{
  "d_mlp": 1024,
  "norm_place": "pre",
  "positions": "learned",
  "tie_embeddings": true,
  "optimizer": "adamw",
  "lr": 0.000554,
  "decay_fraction": 0.709,
  "final_lr_fraction": 0.1,
  "batch_tokens": [32768, 65536, 98304],
  "dataset": "wikipedia_en"
}
Each number is 128 + 24 x the weight over its row's rms, rounded and kept within 0 to 255. Layers, rows and columns count from 0. Numbers have three digits each. The size before them is the row's rms in percent of the matrix's.

# layer 5 attention query, 512x512, rms 0.0163, rows 394-448, columns 384-511
103:118150193123108128101145142149110143124153111144116084130133116159091114117124116116140072119176128135096139136156132095127124139083105140139134151123124124129163101092099102124154098126144139115129132122121080187110090134111133136136118166105135128143101110111157175129131136135112130121151122123163124154131156164105147162123072110101164099102101127153117109113115137186141150143124
108:137098114113097137146129109175120166104111134161110150175120140123147150140131112143137131149147115128128107142162142116124139147114137102109135121118160110119099131101107104127074152097123185134108146106114169117123146077100125071116150157158148135110147102123153126138149123126110130158126132151146118110169115148092125186094150108098133090110107156114136143106108134110110145162109
093:087097113114129088130107110147118131108162147143164151104097159121089113128091165136124113131153132143114128128117112118099097135139123141120144119161067124116114091161149093096120108132081050110108133112120129145163157148151074158168142126107074112125138174121169130104133128180135187105139112077145136133099128170106137138090088113132117166147155152089146156155107141135105148151104
094:176140142157151116139169163107152143118107142095131140165167142087121125113133107112100138092130158108148114138094133146125160131130163078113134125143169128175117138127151123084126143113157166114163113108123104146136102128151130115115132079124114129131139157145109141160104076078084089157127144158084104145135150100206136093150140151130128098148145124179112141123141135126151136098116
094:144132108136130129123122106107099146117131120139130149086101150093076128162117118161138105106098155163106167187167133140066134142105142151143117103141102166097088151097129136155113140138118183092135097163124144133127155130147141150099156114168125119088123132099160100077181121147166149134120114158147128168128159120113109119128111117150143128072132121133131113133161078118146102128131
102:149149133126146151110140189164109115123126107125138137165146089138123128102134119120135114102154122127118157133039152162089123162113105123110149112129147124164113123139129159103140096108100098126127119136145120159145146133117132137148131070112130095164148149131194146154112124133123068123135171154116101131097150166139081104132104151115127110144145150103149116146135169101132147158078
088:151115178162170139134148163069131131110120112071105135124139106144140111091146073116116137091103140129137133098140168103144148116153147109141096134124148150169166141117165133097141136163147151105136133132109112159091100169139178124127123119107135145126147133141072151120112110101128075138131131148098157110143140112159133068099125124114132093127135113146124141104135101128117134114129
119:128129112141114157145137143163138130113133139141139131146125113121144114111103105118135167137112138114133145111120080117136164136128091143086153121085156101152130088131119134108120120068104141160108096101146162118144155093089125120131127118159134144130154113145163156156141118098100115132115124184183088122142143136135107170122142098115111117154153190125158116143163158093129136154089
103:131108165149173175147115152144101137137133191151154111156166135129135143124158098143107125128120108125139096144113149117163144135121096139097087132103117157130133126099102143080099155116114130162121104157148137133174118119092139088146129126103123144169130130113156138122123153136118086118101101155110113111092148146151111116126125149084153156150130134126130091137127118149136127127083
093:108091131093106114124085096137107134145126097138090108128128096119126124146120103121141126117169087116108151146170098115157157103116119125106128147132096132097128142125110111124135119119104147115129087144156103140096163113160117153115146145118132145101081100146085110089154118159135128096135127109149100152093130130142108070157133140149150154117117126110136120137129087167172146137125
092:098100115128149115116138103151139111122156099136125152118146128157145156133086121136156109113168142109109176127123160131157115132137099143112076108095069098068108128158090143131131119127096074116127150125146130159105126137118115120147145158133116154128115107120115092119131156129151159067103134098179154107087145142164103091125096129151117195147188129133161103189119156139122154131126
096:144142145091111076142154162168114115136079131121112116191141140106134133135125115104134106148169088092136131128100166184166153124121147090128103092106098134123109087153134101114131120102108125115127127087099099145151121136150095162170120128068126126124133144123109123160121085146080142116173147087126152118161110119149139116124112138100161105141076152103131167094090119100101165156134
092:106143145198175109152165094103151123149109146122127152159144144135133109130137158138089143106120140128133051109132131114158114088102172135130134110138149159177112120135174119161114144155128174138137135129076150130122124154127090105097169142138145134097123154168103101132088100118114140143150148118095153121121149130127180132131134157104144123084097124108133130091126137095138117139103
091:129093131071123100128143117140121135133131125134143149142117168098165144163166089132153117140114101145138165144130109130130137146148151139126120138120131128078102105172100108154109162165115099127125177122155129103138132102139128130170109129157111148117086116109109112102150168162119156097090066126138112106075085105136101102124148125136096125163175143127115139197109143141163147136139
102:116140153133136142138128140091153114094086120110136130131159116128180099087149121099102155128125156135180134100137106124151127085157121150135168116143143182128149114185128170132120165172116090141150065074149171103155099144129142121123139101122143134137128116110089146135105120114129135086148103137127160121149106132103131090107144118164135107101092159110151118164139119104123135132157
100:088111139133159111151172166148131130134113133116162151155116140117146146127124111114129139125115150114151150122114118161150124093189117133092085114110098121121085117206102151126122132132103114136115147108134140097116178107149120145195118120149104141149111123112110128105102135144161170089100123083155139133107133116126079144151131121162106128151161170137187113164119156164126141142122
105:128145079081141141161080127167107132133111134139131110111126104155099123141139141140122124094107137156080125150196103129147130121102095174107169147137109118126149155070147111114103110102119134152136181174127157112139160145119122144132097165127146124124162128100141104118166121166159146138101125139145123142124129185081122184110119146068116083127080140134127120073129092116124110164098
089:120125127145139123155156150185132115130158123148128138148123111146162113131126089147122140136114125132144125144215113144133115083130128137097158126125095086139153083133118088134099104114115102118079165131142128152120169098177132113083074160141152164124149119152090141122155089126124134118107095130143158139151130135130129164117134095145141116143154132144115176103136139134085184144140
104:169121147121172146115114101070128119117162124143117135152159157086181131129128118124121107130123123134102159152095134121140127126124160127119128132132108155136109131126136145129120123162153121148115092160149149134148117104119143115157118115118104143100103111100126136111105095092120069107113138141137101156113122102147084062096144161148120123138147118114154125135124167159140157119137
090:123125133105088111112137096199121137110147139145100123105076106104117090147129111115173104107122133143121147125126114078135126137138135125113111126154121091133141085147117138106148095112100124118106159159152116134126174127112117144122128110129124112130118127130118110171121132156108105139164127077173078155119137181162133141121098130117176111163136142143139148118104125156164093119142
091:102103129135138121147148169092172127157137132094133114117095094123145166144152095123085127106127103098153082113125112098160134145147154135123140128149132132160155120141147117146161083072143168125101122145161115117107136125125106133116143100158124146137179113124111123147125119140155148149098090086132103133179087113171120120163133113134167145137101132163085109136123129116154093119104
108:094116153115124134123112113144119132123143107160122125109129173180136135102076179126175155149171142120124140082137151103146121109123112120114113129142084096129119143131106128127150125130128034117144143143099129153107164119136123154151097169095083155162180111117158137098121170114144171112107164105164131125150131141066142122116108130171093170137136064131153131154116182155082184147131
090:177111145120125127131159145101151115196083131115136127147114140119150168080138125103133127119179120097143086101109138129150139116108127111115093157085137120136132139136143077106156142097142125113159086118107083120101148122125113154138159114126124169142138125141112134122137118119114182107107143124094138123116116128157105122133095119127132139162125118149103110117078104153132127151131
098:123168130125151147115096135140140111141184143169140138116117108163118164120125158136115142124137103114142088156137107115127150129098114156128148104121106162123174145138140104100146122156142148137175118146127122113131102102084082122123086127165115122161068134136168086098147143130115126131101100127102104172147108089108111160163138122128118136107132141140124154121150144143162105145125
089:141127129154097147109161156160159146122130137147165136108105134127096123152132123139128104118098141116150120153136164119104114158116142113140132132130149100113107125122086117086161116116145165136110169090127098128126110113134114085118102132145155108167117161118180122153171123120132135142126099126108164138131126095147133183117127096135142148122156174142084109129128122144123129111115
093:141138109102146114122128163148108123183126105151138128093130117121118151140133101129132088147109090143133178137093166165115116142119105159113082144136102102090104128143087129154133112082093131128128142152129084118159152153130084159142100112112151124166109142122123114131140184122131149111120148108103152148103150110153112108192138112132155140159164140100115112153105139123133113155109
088:145164127096096148137112137148145117135144141127153146121136149170140154137170140151094114167090165110099139186107138154104130126137109168128129141103128121108142119133098146129131159144154087122155168166124131084144126109121145096175066138100089146149131112080125140106094133122131177138120113121109154133103085079094123130145153172150115110125124150083124135138129165151123132140160
094:141130119138130141117141135101078123124102156101111156082155119125136083141115095156158142103102093138118184135144108110083128104140143140148115134129128091117161109126110125118096113148111160094142166170122080159123152145140114124127093124161149105114130167184064113108151121125096100177126097145091142148115136120159125149163138093146120107132177107150152131141167094134127144142131
097:130121158149121155125140126092133155124089113125085149126113132105151122089129159109143116099131120078177067122153113101158166120095153091154131121129145140167142114138144067075155132138124157118148091136125113146099142100137137120099108157151096126165169143148148124109146119101103171137126127144113088153174153091128140168159128084164113117099102075176147127153157116137141095151141
084:103119148143150151152131097117123128154128102139098149164153110136134121154179129139116130131102137142131067109192143123130144114146148140148099120104132180130178166078118132136129154142128111145117114148110171138129150125162151088111141143103145165172133120107119110097089137132201137124101117141093151129123145137084160144122117145130139118087080092153119163121120125110110139147114
083:148083163131146107150156140110154123142106136140123155148071126178140145113105109149117109135162136115127098110131136126169118108112113157108113127119105157100112147125119114137126140120116128151132160145107125119121158133102107126126149125145168191119144097089145097112133119130195183109094122126174146092103145124101141148127098140130135134115118141106083076107096153145106126134087
104:113092163128166127117158155121139141149093097131130110157137129151099147142128158127102092114145133120135103121082148155119117175109116110132083160116111142149115162073113127138161131077164126112100114140099080121134117147157173140150148110121095134158151111106138127130090134123175165136109139128119121114134126107112146135150080158105122144129157090154106100107126171137145130118071
097:111106135090116141128141110137091126139108146134113105132121141140151111123153134138170114147120110110150115124137158126220120061149149090128092114129102107113116151123130173107113091127129111135084150106127111139099156106160122115117114149066159144174129100110142123101103117166170146119136144063135143107102102163085143118096108140133164179114063110128097138107100109135124160137125
098:123111142123132120110122104088159136109137090132106126099081122144136121117146111094143130134141138117191117100125132138165130132143173097104149130146119148131134155158164132129162107134107156123100054127141137146097136110157140097092160104146163131120121086126132134130139135091135136127163165115144100156157156130106152114141145080192125152062089089147141169161164112129125105138121
113:129129148129141144107145105093101118104091110129138103117147135161126128129135161145137120121162112107168142144135149114084107120100153093172133097153133147136105180097169130080126135149136137116157158164116105145110151120172185132116110115145122096183179095133134145087156115141108160163100125162074108145149164092124112108159087137176121112102159061104116133153137136155132121142114
094:080092103088094127122132144156128128135157085135120135144115142152119139148110091139149121104121129119123185142105137157137133101170130105108111122110106041099129116160064144119147088103123079095098140107174133151113178114162120128143082151096104138112128126121126141110134165106149143115115131102173141100098105114109111110138131128139088159124171132110133124177137154179116181104135
078:120132120104079122100156114145093115101138174101163138102124153132104121143104095144171150153115160110085170174145082116079117057117122158126138092123120086106103100125122096150097125157129108097106146152177127166107141119124161120133127127141107121138166096145135168075137151117144124119122126161117155104131123170104110115105091156123148119163133120100119131149130153150118121115141
094:152160134164139112127137141174144144120106132100168121102098083149103131118144120141087132127103123146113113151132138124135128137130094156116156140117133148118181123088151156111172120112117121120137145149139102132144147182103144158123120133130138095163162147101165178148123115107166107169135186133143127147158176150122131140120153091088142112103120119170155158092129115087095122176108
093:143155155125146157096129137154111137096128133145156156151158152139131122122135086126135125135137155168120152140130139124061117146106123147158126125097119144096152133110113152121136170195135139132150144139116142132128077142102129073155102123158161116080118110087115161149162101125080108137160112141155128120141133113117148136104132097147131111129142154136133141135117143131124124115122
086:143110133156142096154155188118183118145127214110174118109086128147096138136129089145093117116087157132087099117107147106138110130129116160105109121147111100141129121131124143178101122121134133129121165144127117118153140145111113115108142117146126171148149174132110119138102152099148121130110116132116159112108148098170127129147137125104120129162165134089095099100147132106100119133083
104:068132144132164110161099101120115135136149117140110115174145124134169093104106180122116134126157114102165110088146110151184122112196147099116118153125081146168092139158127170153141121098126139126120083116107125097134119118205110168100137127096138107120108131157103122114135116152117153120144113107143120123120136132128136107121137132134108174110105113118153109155132082157141158108141
087:120127181184138138104139094138157142077107112096087181084109113144114077136120160130103167102109144160137151093167129084088126103138132147154182112180143165158138064115140120122124138172158113150129144131129139145124123190137182111095139086165104102106135141144102113143109131088141126143182121128123132123144141170116152148082101121130148120130139106110136179110144122112120115131150
103:116147125148101110116117105136155122167105101146135058129106120162152163139111158118134122112117113067147154098130138135140103131132097112125135121094124107145134193174139119116160144123121093158161147118138108120098124144111140190135093144065144139201151134097103137132118169149106163063099137111132146101088128093144156126148127168133123167145122124128134133171101134128123141131173
113:137151122137119153123139142123138136096128179113144146077141148137098081144131117144096151116109151136109157165142094097085138131099113165159158120155115120175137087123134111127102125163145120124140155149123096139108115156135130126108119098134088125108134177154087154132141099099102111147125099140123141195139147139153109141104091082122109087132148133145113184113155101164148162142116
096:122095125133129135150099122113164120115116114185108167156131125097116152121138169124076136143127127106157061114123122144118120172129129074119146135125109170160149184120162143056145153144151139156168075108107136135129118100165164125100123122117084112119110105106124110158119095121120140149107122157139129149169148129163135118075121126080118112083122127172116154104142138115113169137131
101:136136161191118084088173112124118110151094121105103126166145130098083126126115165087130102093163139116121123116095130143076111115103122127135113155151124112160124127103122121126158124070139136107111110139123105166118103173119150145144131085112094108111161137143133149126091137117122114153175189127098164106110128123149160121142069111115148139128138074132105111103120133107136117111127
102:167161139112098158141161132132171103147079087123121104168109091141144169129111119114121130112126152068083114145118106152163126128104120161107154127088176142128161120115137146115179148141148103155170142139145160108123115127097161131107112116131145190147138091090115128173144125095119090098119114181134169099099095104120142160129148148105120102136091148133127106127127165144145138144143
104:135151120139091155124120119109121109160155147136101104113123110121162152082116137141162111168146093095108130117147168108133142116112141114101119114098110105115131148108159118071104107120135091107112130127146128157129168062113132115115109137093149149173104126117169142119124105132132093131125157133126146150090111145151126119123124130108137158166094116131101125117109118158104127142169
097:135161140140116141100150137137088134132145126132146108083121115107143130112163116098145109133085138153100160145165132117092125105110126141168124117126115117087169122137091074111127138184133113125124131120163115142130082131107126107139081134129138154152137152086115135134151161135105113092125079108105152126113107098145111134120101074138137098166138137160125157167124095119126094161170
105:137119100108125144116110139173120107120120094155089122141082135152146170135095144124168122138153094096124158103124146154124160164117125125113116112131141076103106126151077086132146146092102084124111122116157179132117196070110150112138124121134107174128133120124165118149155161119149140105096115137124139094123084079123121130149121161178092134150173129091140109143094187152109114128126
088:129101088103178132138096142138120128095070131120171180140169142101147129079128140103118194130129178128183141098142090113101117132157124132145125140128146149097128121151114138117072179140117168124148123129082162140157115140106134144182158145154120086118155117159136129121136128113099153166123125170123136141152140116140128165114158114151110120121156124105174112150133136133118139103131
098:153142140124139168123142103117117125118112151109140168131148136080118086111108108109118160128083139109152193135117126118075168115122152128174174122128125133148130146143156107101130143167114173135144132145143107148134135137142159108117136121166120076119139164153095138139129098086063081186152133174118121169128162123154139116167141116124081098124166113128145157150198109094139130131140
107:160127131176136146143157098119127106112073123105142159132097133067135122136180126104098152147084143120156103160122096161102146113148140126119158143133174163123131143125150127109119166154110146123115109147134172122127151119149159085113152094170160116164159106155117132135131154111144144144148092208079131127123112113142149127135151135150122112087142084166134120141151123073146050149113
109:114119143180158088133147110097137126141120145102146144109160156106140100135164101153089157158084125183137122150103144112079108125154129171144114157135145130144120086126104163181111156148139161143132174145086114118160132159128146111174131099135109128094088150155093131082104137096139111153146115146073162110091131086165143109164159158114144153147162114079080102116107120103130136094158
106:180148123103086144123113130137120087090124127123111138094092100128163141136144119127178129139150141082181165114114141146172174080133125105119083116122118094074115133153093117084146147139125098147125098158138147169094127079116150097107129121140157149184112065119154111121156138120165123090098125105135108159139108127123110123156105125190145112113125148090129150166115150120143099181121
# layer 5 attention key, 512x512, rms 0.0141, rows 394-447, columns 384-511
083:137119147110125146212116141135102124142132141136116102112132101128099115130112106158145103133171106182109105122144097123148148126123123151114155138118136137159145123041105121140114118100159159148137151159108109127117101145105142119129134139115119126097106136130145124130105130116140107124132120129151126136124117148104120137103100143039154079131120153106121093073137136126133110129123
099:101112118103166133217077105179119127101114123133084144174105124099162138127131115124145126132106157100167135120144109141118180097208143145111142125119144107105101139164111155117064130111089105145099109159188167095143153068127117106147147123160147151124150113112127134135124122130144104138106110154165121111147104129128123125137160145161105143137140135117165116166163139117148126116131
091:122120111154132128083150133150156143136149124131127156106096130141092126159107117115086130139187119149107114150101150120168087145088101127142157087148115137113109153073136085102102108120147108114074180142092107121141135182121077132094122175119105152144114155124183130104134125115145191092149161097098141144112126130113130147105131121087152149152140129134134122085102168135107170114119
100:142155174130115138136179166113110124093120136108098121103155137133146114141140141120140123131081117115144141125137115138102151118164164121098148150096117124188145119153123145134154134118121149086171087138156108163101103082178147133155103115126145144162145083100076135144119127124106098111130112122108132133151149069165111109111115112182137078136118133133163138182139121129180110121127
089:114134110165166140188104123120131129107107140112145148172114127093092146142124112115110140121155151157115119138157105119084113090094108136114118146135122149089136134075103076185110154113132137120119130118100148112122114148109128090158125133148140119069092142137119141126148110123151137189141160133131131097111139148123109143101122162082153155157155104116084132065138139108162112169110
096:173128122159121127130123150127149130140096167167140153143137142085069108074120133104156114124137149184125108145102139168144097160091139139090117148112143135153141118109130093110127122103114161167111132126061152162123078142105142130092133113137125110146126168145171109143121125106174072119114137153112144154091145127133126120109100115151139085149135133150160121122094119104150140143124
100:136154140100122136147158116099102116105102126142131107083167144140156113120132089136168110152057095097105162144142147123124117144162159097097092134117119132173151100102152190133147166139163166104154116130120105142095146117151166110122116108125162126103106128103112118127146140113133083144107104109123135150146128109114112153127117095145130109154117121119105132136120112111111178172150
114:145114130149101164122134144153142115105112143137105131136101126122146131116119119111130151124123176127153136130115102137122133113151134139123135146094141138137104126189118145116148125100127130161099128124171173144143141115121139135105100124131115146120163139146129164151148144091108136114108121167139116158100104114133134153141142110209115104134114128149135129171130144112148121131108
083:128135156134125127117130134144120138121140126126125120089132134144202125139148160124156156171097130113166155146105121136165141116166099162139109117114115107097114132181099198106132114164086119143163169159156132113182130113097138127143131159141111150119111152147133144145150144111140088119119087137134105145095150141137138129134169148183141154133093142119165129187136110159134159114146
096:139134135133135097123096118111094135133145137109111133145125113152140150141137123146139095098209109121102113130098107119132139110107110127128109141123106126112133132162125071126129102113140142136137101104146100146106130127136086110139145113113115123114089119150116106128190104104097135113161151095145102124097122131127111130127061117112158101133136100122108146065100125150134148154128
087:156129103162147121079141143127129154155141140144111144141113110154116150103133104146132104121205174143089120110102157120142093120080134137137129122127135115113140140113115084139123134152137096133096155100085128136095096151125123120101153153121133134117099167153137112135161156156148142096151157122169142096107111114154126099105081121136161143143167113110110141083074139149116159136125
101:157148143112123085157097126139131122122117101125150110134124137158127148140119141142166111150116096116145157124134169164127158139230115136084140112105145110139088128167141161154144116117092114119121097117151146088127124105156087156148129130119124109133149129111106132171143117121122113112158145092109114110160126135129115093117164149074138104128090146145197102141127149149104150122131
091:095148141092163136160151087157086124131119143128123123135161133142115084133120112124141169126109118128144151092179088121117171116170118122120161099125104136120145137154122155147093136179077126126139128170155137117140130098129111127132130098159141138141105106122049112120124092163155124125156108145137116162170108146160135115134125107085111117099101144135182143171134122126126100119151
090:126100124150116116029135149095160146140126105132123148165110131111154171121129128105107130155147150130160187123098134111138150148144127158148133121143126087050108139140139092120142123121128117144130155077158132140144136134152116095144143140153118100126144123186149137119155137105113156105118140113139128127115136110128108123140150113224110158135160111164152134166117151116117166126108
094:111109140111135134079188131143113123095130090137107150086151160145173110121122136138130158113111146141168162129088162134139094128145112146178133097158132105157107137203129119124160121157120105110133100096122132145138127131156133122118133146124089123149143113133109120119135145101132143117120081156111157149137126136111142095132129097235096155108117121125145162213130110149114135140133
086:146147125133157098051158126097154115116129104123141171110126164136155140126126131114159140122118167128143190138098139141119129119129112130156110122121142075092092117176098155115164150107119105134119128101128140115157097156147115129159120145153117129134146154153088147114182124113110155105117124106114140156137147123135117141153159133215133160118135111141149142171126143137117136122111
096:108123109127150129255061097140126142134119138113144115120103132142157143145132093126111136115083146128133124135170084153153132113178098103105137146102117115089119146115133170124091109116119138129132162148162154090159167099143102138151107155133157119141103134103126145134121116148144143183121116122147097139112114168096103126123188141099105124126128135155141134095152115121120103141139
092:141144119125129118124126120162120133099150145130117139088114127129172120147111093110126123128110107097142168107122151124142133130152130094116164142157135086094118125169146146137144115150134093133093124112197114124136172083205079140123102147114146125178128140139146133112173122111115137148092096131160122113146113115105109144146162142145129175102131150131142168146125135112122163140108
114:150127105155118094086103118069115137129155121113101128185157128078136132092149134133130122152149131118110140104128120129160143117171131118142137111130140097122141136151129102136117146144145111122159121123139139178105101126154166105143141139108095088082098129158080147144113109102134104120115167164157139146110121090139122120150107153205123121147123095136124116118102141175153176123167
081:103103114137106151132132163172103146155116133108119130137117071117122123121140112140097087117171089134110070127144139118142132130066131120131135117138141154150149109080147093136102106106167120125086145127087074137097107141114131100100128124126126130142147145147147096127108112129132138127139139132143111119119109154078126150111077125032114102129139128136102098075119146134152133134079
093:116106135122124128090153114102138139131165122101115109110114125145171134173123160105139141134141104096177128113102128116121169141153134089150084159145119112133096104209127144116170135123146136116133105142166099123153132108115106118115111109123119168141129135119128124116158108125079124149115107106114110133152114135125131115160120077192104123132127120124108147171096131134127110145137
098:139147123143111131099124131142117115159110138128118140124120115182125122112098117150093113120166150131076107126142168141134117157073124106134119105130115127138133143096144121108149143132158088127151164134093132161101146150117114171102121135101099135149125179136179140101144140141138109114115164118148127137113141068087117130134095165126104127180118129127090099062112169136121182139144
098:152139164123104147153112141084143119130139125116129128136114137187179142130129147159160133136108119073116148134115102138129166156162131131060119131120118111154120134166136195099173094117122111121148114127155107117125152118116118156136146140128138129101142115079094141147143123177097134130123117108132152147139121096101130117112170104117166122124071157154149128138113118129137092140125
110:099168153121146114078123144160112164123167131148102169157127122145133143133118167137165165115121132143129084146114090124134151146062091115197156127107118150103102129144129063121119131168109123131176144168146146119143128131093116121141099143116136129134145111137128123110124103143118117145104118121114100137140162127105139177136164152138129120082134151100112132144159113131139118147113
097:088136141133112154134143179160103126111122131144115124119152165108108136106139130121132123126126116148144093125148119133113121118067151149137152134128149165156143127098123120113098134134122138146116153142123123115127099144101160108152100118144161126180143097093157102147112132134126147117105087152122113092131143121154141137088130124085135106124131141119142131144145132092184093101071
091:162133111184112129081141160127153136169107134147171122125099155149104176106122145114139096115134128144125128137083131150096115164084100125111105136102120095107100152131116071122187118112124134139127160119083097126122125173114124135128141118120130117143115176120138138136168134142134128131109154068109107133077133158133142127137118132117170144145142112127125142081105109094121121141118
085:103134117134113108092136108103146134130132120140174140132106146136151142114135143118116137152074172120161163159130139133153141149164117144144141105137138095077111142137109193148143129129101110126152150122146178121167135116151117136159146144110115124164112151125129152112125164132111113153116112097124127140120138104123114115155162168190083155093148108118138123147126134143120122118150
102:151143137124130142068168145127127141138128153133154137113147149130107125140146100120124121127117100138104142134142142095110115154061132115122131133133099129105139116075127104145119153140149175081131152127098092138099166139155120115127111109126144119155106143139097118120166134113089145172113112117135151132114125150140126174161084094127148114155185113128108159109148110099123162153124
102:153109149103110163163150121146112143108130112108092148137146123164126115185119099140152102116125076129109092135145129116115178150101148107124151121154116138147133134082146118115136142125135136093152101145150120145115139108096163140110124121139134131138133087099130116112141138103073145130112123163119112143155126086114121137150087123109140096110079130127118119139152120121143119164118
082:094131165110136106181084067131091133097124118124122149108138124136184116167122122148126119153086130106124153151127103100144153135163129119130111134137121127097119128172113189146136145129089093139143137128149173109166135134139108145131119124155134149156090126151120153126170131121170114129121122110137135126141136121112128151126153122153127175145102138145128177172166107159105143165166
092:135131161109157153163132115130128124133122111115122133152110146180146140146144111133127148159094163096138141141125125127137153125158165105086117116105140108121107150145104183107119126133115096142129154140161183105158141119100104122128141132158161168118122142105130128139161133173156120142144099114170114129110096122147132113097178143114167187151118144132118113157123135147140111110130
103:136124139129137102179119086091124125124122133108143150155134142142133143136108181135124132124099110125128131149113090182134167140150144131097107135101144107130126112103070220115169118103119155144150125157120139085127108106114133142156135129132117133101129112090148144149134147145145104153120134132139115126161132134160131097117127140097149138153118119156143116112132129138144144113138
117:112157151128114100147105121144111138134116120094144097098106145144144110097104119165138069143165110112127133135141196090165111116199158112086074109146124155122127122152157174108089102126088080112104159118141123149143158141147127143116135144137138134187093117160160077096148137136139133082128140082109148079106121121095140109082129139104121153154119134133151120125111146173123145130109
092:131129135160124130104150117145117104109149127160118131152125114137098112113134144148123079095178114138139078129105166132106127125059129108158107157167128164147134114112135076130136128103127094114117078099089121174121084155111159118109151106149144141099143107151166061112133121142107128119142174118117115135133138112140135112129071104163119100143119109099108131101120154132147106146095
104:156114177126136111147121105097100146097141148141127113141120139129142100148133127133141125148124127128135106151125117131109132136094128116110119144180110150133139126069139128128115128123148148109170128174096089173106147104143136103143143131150139105122141118122161143109143135129157103186111118128144129131161125116096110123136093132125143100139129094135107135072164122110137121131136
095:141120081159126120052139155117164131149139116123107134140095132147122149109109133120123096149178148155113145108102134132120088140092130112146119123103144098092134146157113118113165128140143099139093141081119131168123108152152115118119138146114135137145109144177133115137156148102102128105115137095115141108107123109135120110118124110148119172179191102105140162093101152138113194121126
086:137096135134132156114131126116141124123119159139134133093077089130131096161116066113121112143122148128085162140124130107123117168146140134033146111140159135115132159061099139142106119142178151128101132149157079166144149136114114066096141119120111142164123167155145167093144128132138116135096121133124130107119106107102072134144138142112157152170138134114116126072119149107101144149134
087:127143114146117127222138130144100115147118139154176077107108121150092113135128123149109123124092116150106084150160130163125088133094111149086120134114136128160154113082153129149153131112170136131134155123050128106111132167125147151086119117124121132156126147122192151110106163115174099146122146137122127145122136124123107116107097142075142071138120109123112118081131126096157100158132
095:140137148105115138144110156155147118130140159153141157157155127112156112107165118146118168118121126162114144107144149103122109127067100160123165141131130122131124119054123108157090151155152122138157140138068112178118086135117150084136151136099134106109127125093114120130100133137111122124132105172160147099136114123122156130128120165114148065130126152105113114107124133116109116126101
086:123146109112135137113148127116138123132120124146113127097102152158129125139119130106140160129053152113117181139123117130133158142167149127114095124120115121148124124179102176126123125173116126127107157146154116085151143148154123116132111129162126147142102144128115136121135124176112097141083085116133124120151128132151137122120176129117104167130134161122164125155140134145131134123126
090:133119169136133138067150108135132110119151093083105138091150147121157104121105141131130129122177121125168153117119161109130116122158144114189119140164109138104117149210155123132148126135084110080133094133157115133141135149163092165137127135107108126130114137146089120124145112108105169118162139140123126139144124158136139126117108112180126163112123113158152118178124140153108148114128
087:100113124124139159153163138126127114097113133165108137080153099107127085151126099086086124118136129141109097117153126115141114115107116150110161133198126180161132088033138124130109116146178137115101103141128136101105111125158175126071132119136140138128132123118131113110119132090142133134150114173155143148125137157118118108136081115087106117107120117129100142135161128104116119119130
103:143137138179070134098155146115128130174119084130119077111126142145116151095112155137125122139128115116115126123142138140142135111052130139153124109114115106158130142131182108080193118125126114144170116081091100132100106123107117184099104163118146119147153152093151136149123125137161165089150153103127118135112133103105140138132080124130162135067099116151127134113123113129133110112142
121:118154132137121148095216167135153158113134137125137144077119114131148082153126110101113132114106107133111149118138143102124100139094109144142169134143113143145151077051121132147128116130175171093142133138120074131129132137180120100112111149101135120142108137132097125101134140075081156177107111141140147153157144140099118174138111156117120079132149140136090151124147123140134132144102
090:105128117128147159149139115105118129073132080098098156124143147154141114127111167144116152121108146087172113125130098146124121119154136102143120135139117132177129142178135161120152138119116096108142120142143148100146138082151136142144124158124109143116121087078116145151134106115120154117124123132107116125170150128131170123106178131142116137086108135125174163176183109184157152113141
086:128119132126135142185136116112140097153100144122130136149155117142073120127122134118133108127128106144106094128167096171104121128112118125083136116130131136179146105061139131123105104105152174152116104153077108138084119135104162123114153095118136148117120123104124140137091129130154099132159150118123128122159113144132114107094095121042145089142096142110118114080113150098143108084141
103:149151149120098136188101128123120122124102116132125106153102123123169112119150112134139164148088154097143142128137096150139177116150103145075153126069149090149129169181156179129150135124128110184168119110146199147110137080122135122130126143125133131130135127087103134143105156129148093114116115157161139132123091126122121072121161119150135127099111121136141104168120122141146092113171
110:135144146105109125168051126134117135121145142105143114126118130108120126089101130129156088129134097102103082161124117105172121134142126108059102115126119150139135124096162137102101092136116130139098128123170134146123158122106129183123108130126156113141146128132176147159119139151128112097114134109131145137118117107066158189094163126084178146108102114118130093077080108162146138127129
087:143124094158107124123131161114125148161130100154131143137140102095145116125108084128151123129096092121101116116138157111139130140079125157122154130149161119134146099064153085114137133139162171163151145104101097134094107165101132100131107133135136113124120135097173127110101132109125150137138117141106149108104113118095136161154162120085129085114095159114115121095150106106111126155112
100:164107093142116121115094125142148117128108114144100178164099118104111157098124130118143106162157153138122126147091117143117170147091120119126143126100142114100130154168141115105080123094124097178102085105141198136097116074116103149116135111152130136144165126147182147167143136127153096113094130118167126109111085083140120137132125115189126175141127130111140137106095163128133147118122
089:133113150112158112081142126126120092110135112133136158117177174155134149108151133144125138115119149110156151146117168112087108120115123122188117130160113152124108136159101106130155151151092130106140134154136152134149163119146127133145128132127103111115153106088075175134151118132099147142121102129091154175155134145155123159176142115186120138154127115129110133197145113124099169148125
101:117147145133095122079164134133126140110136147145108141132147145111109106147135099128108123137102136128102126126164127121097100113088129151152147146152113131132159094059119049154124146116120156079146115138116079164107131127153168132130100099127116100121153139145086133120144133113107135158154110132113180144139144141141142173136100122157126057146132104146113140117160109088152146150125
107:098116107145163106133160113131148110109124122127156140163137129111152133136125120109132131162083142106162136142119125110069137143130115140102137129177139135085127118128130147153127132124109135139135086131164184130139138111141160133112130101174129140152161112150110144105131138123114153150106113169114119140146132104150123130138171102190118165103133131115130156197158117099150084163131
091:105112121116155105073154100085127121142109095121158111101199132127143128139135139109117169147075127124150198127122144094098133140155123140114103108159114115132119108138111164146141144170150152114119116132128105099146128116175133146140130129134102119120125156150083140116130134139133109140108107116113143152109141148162120115138134117135115192135137122121124133174137088127117134110168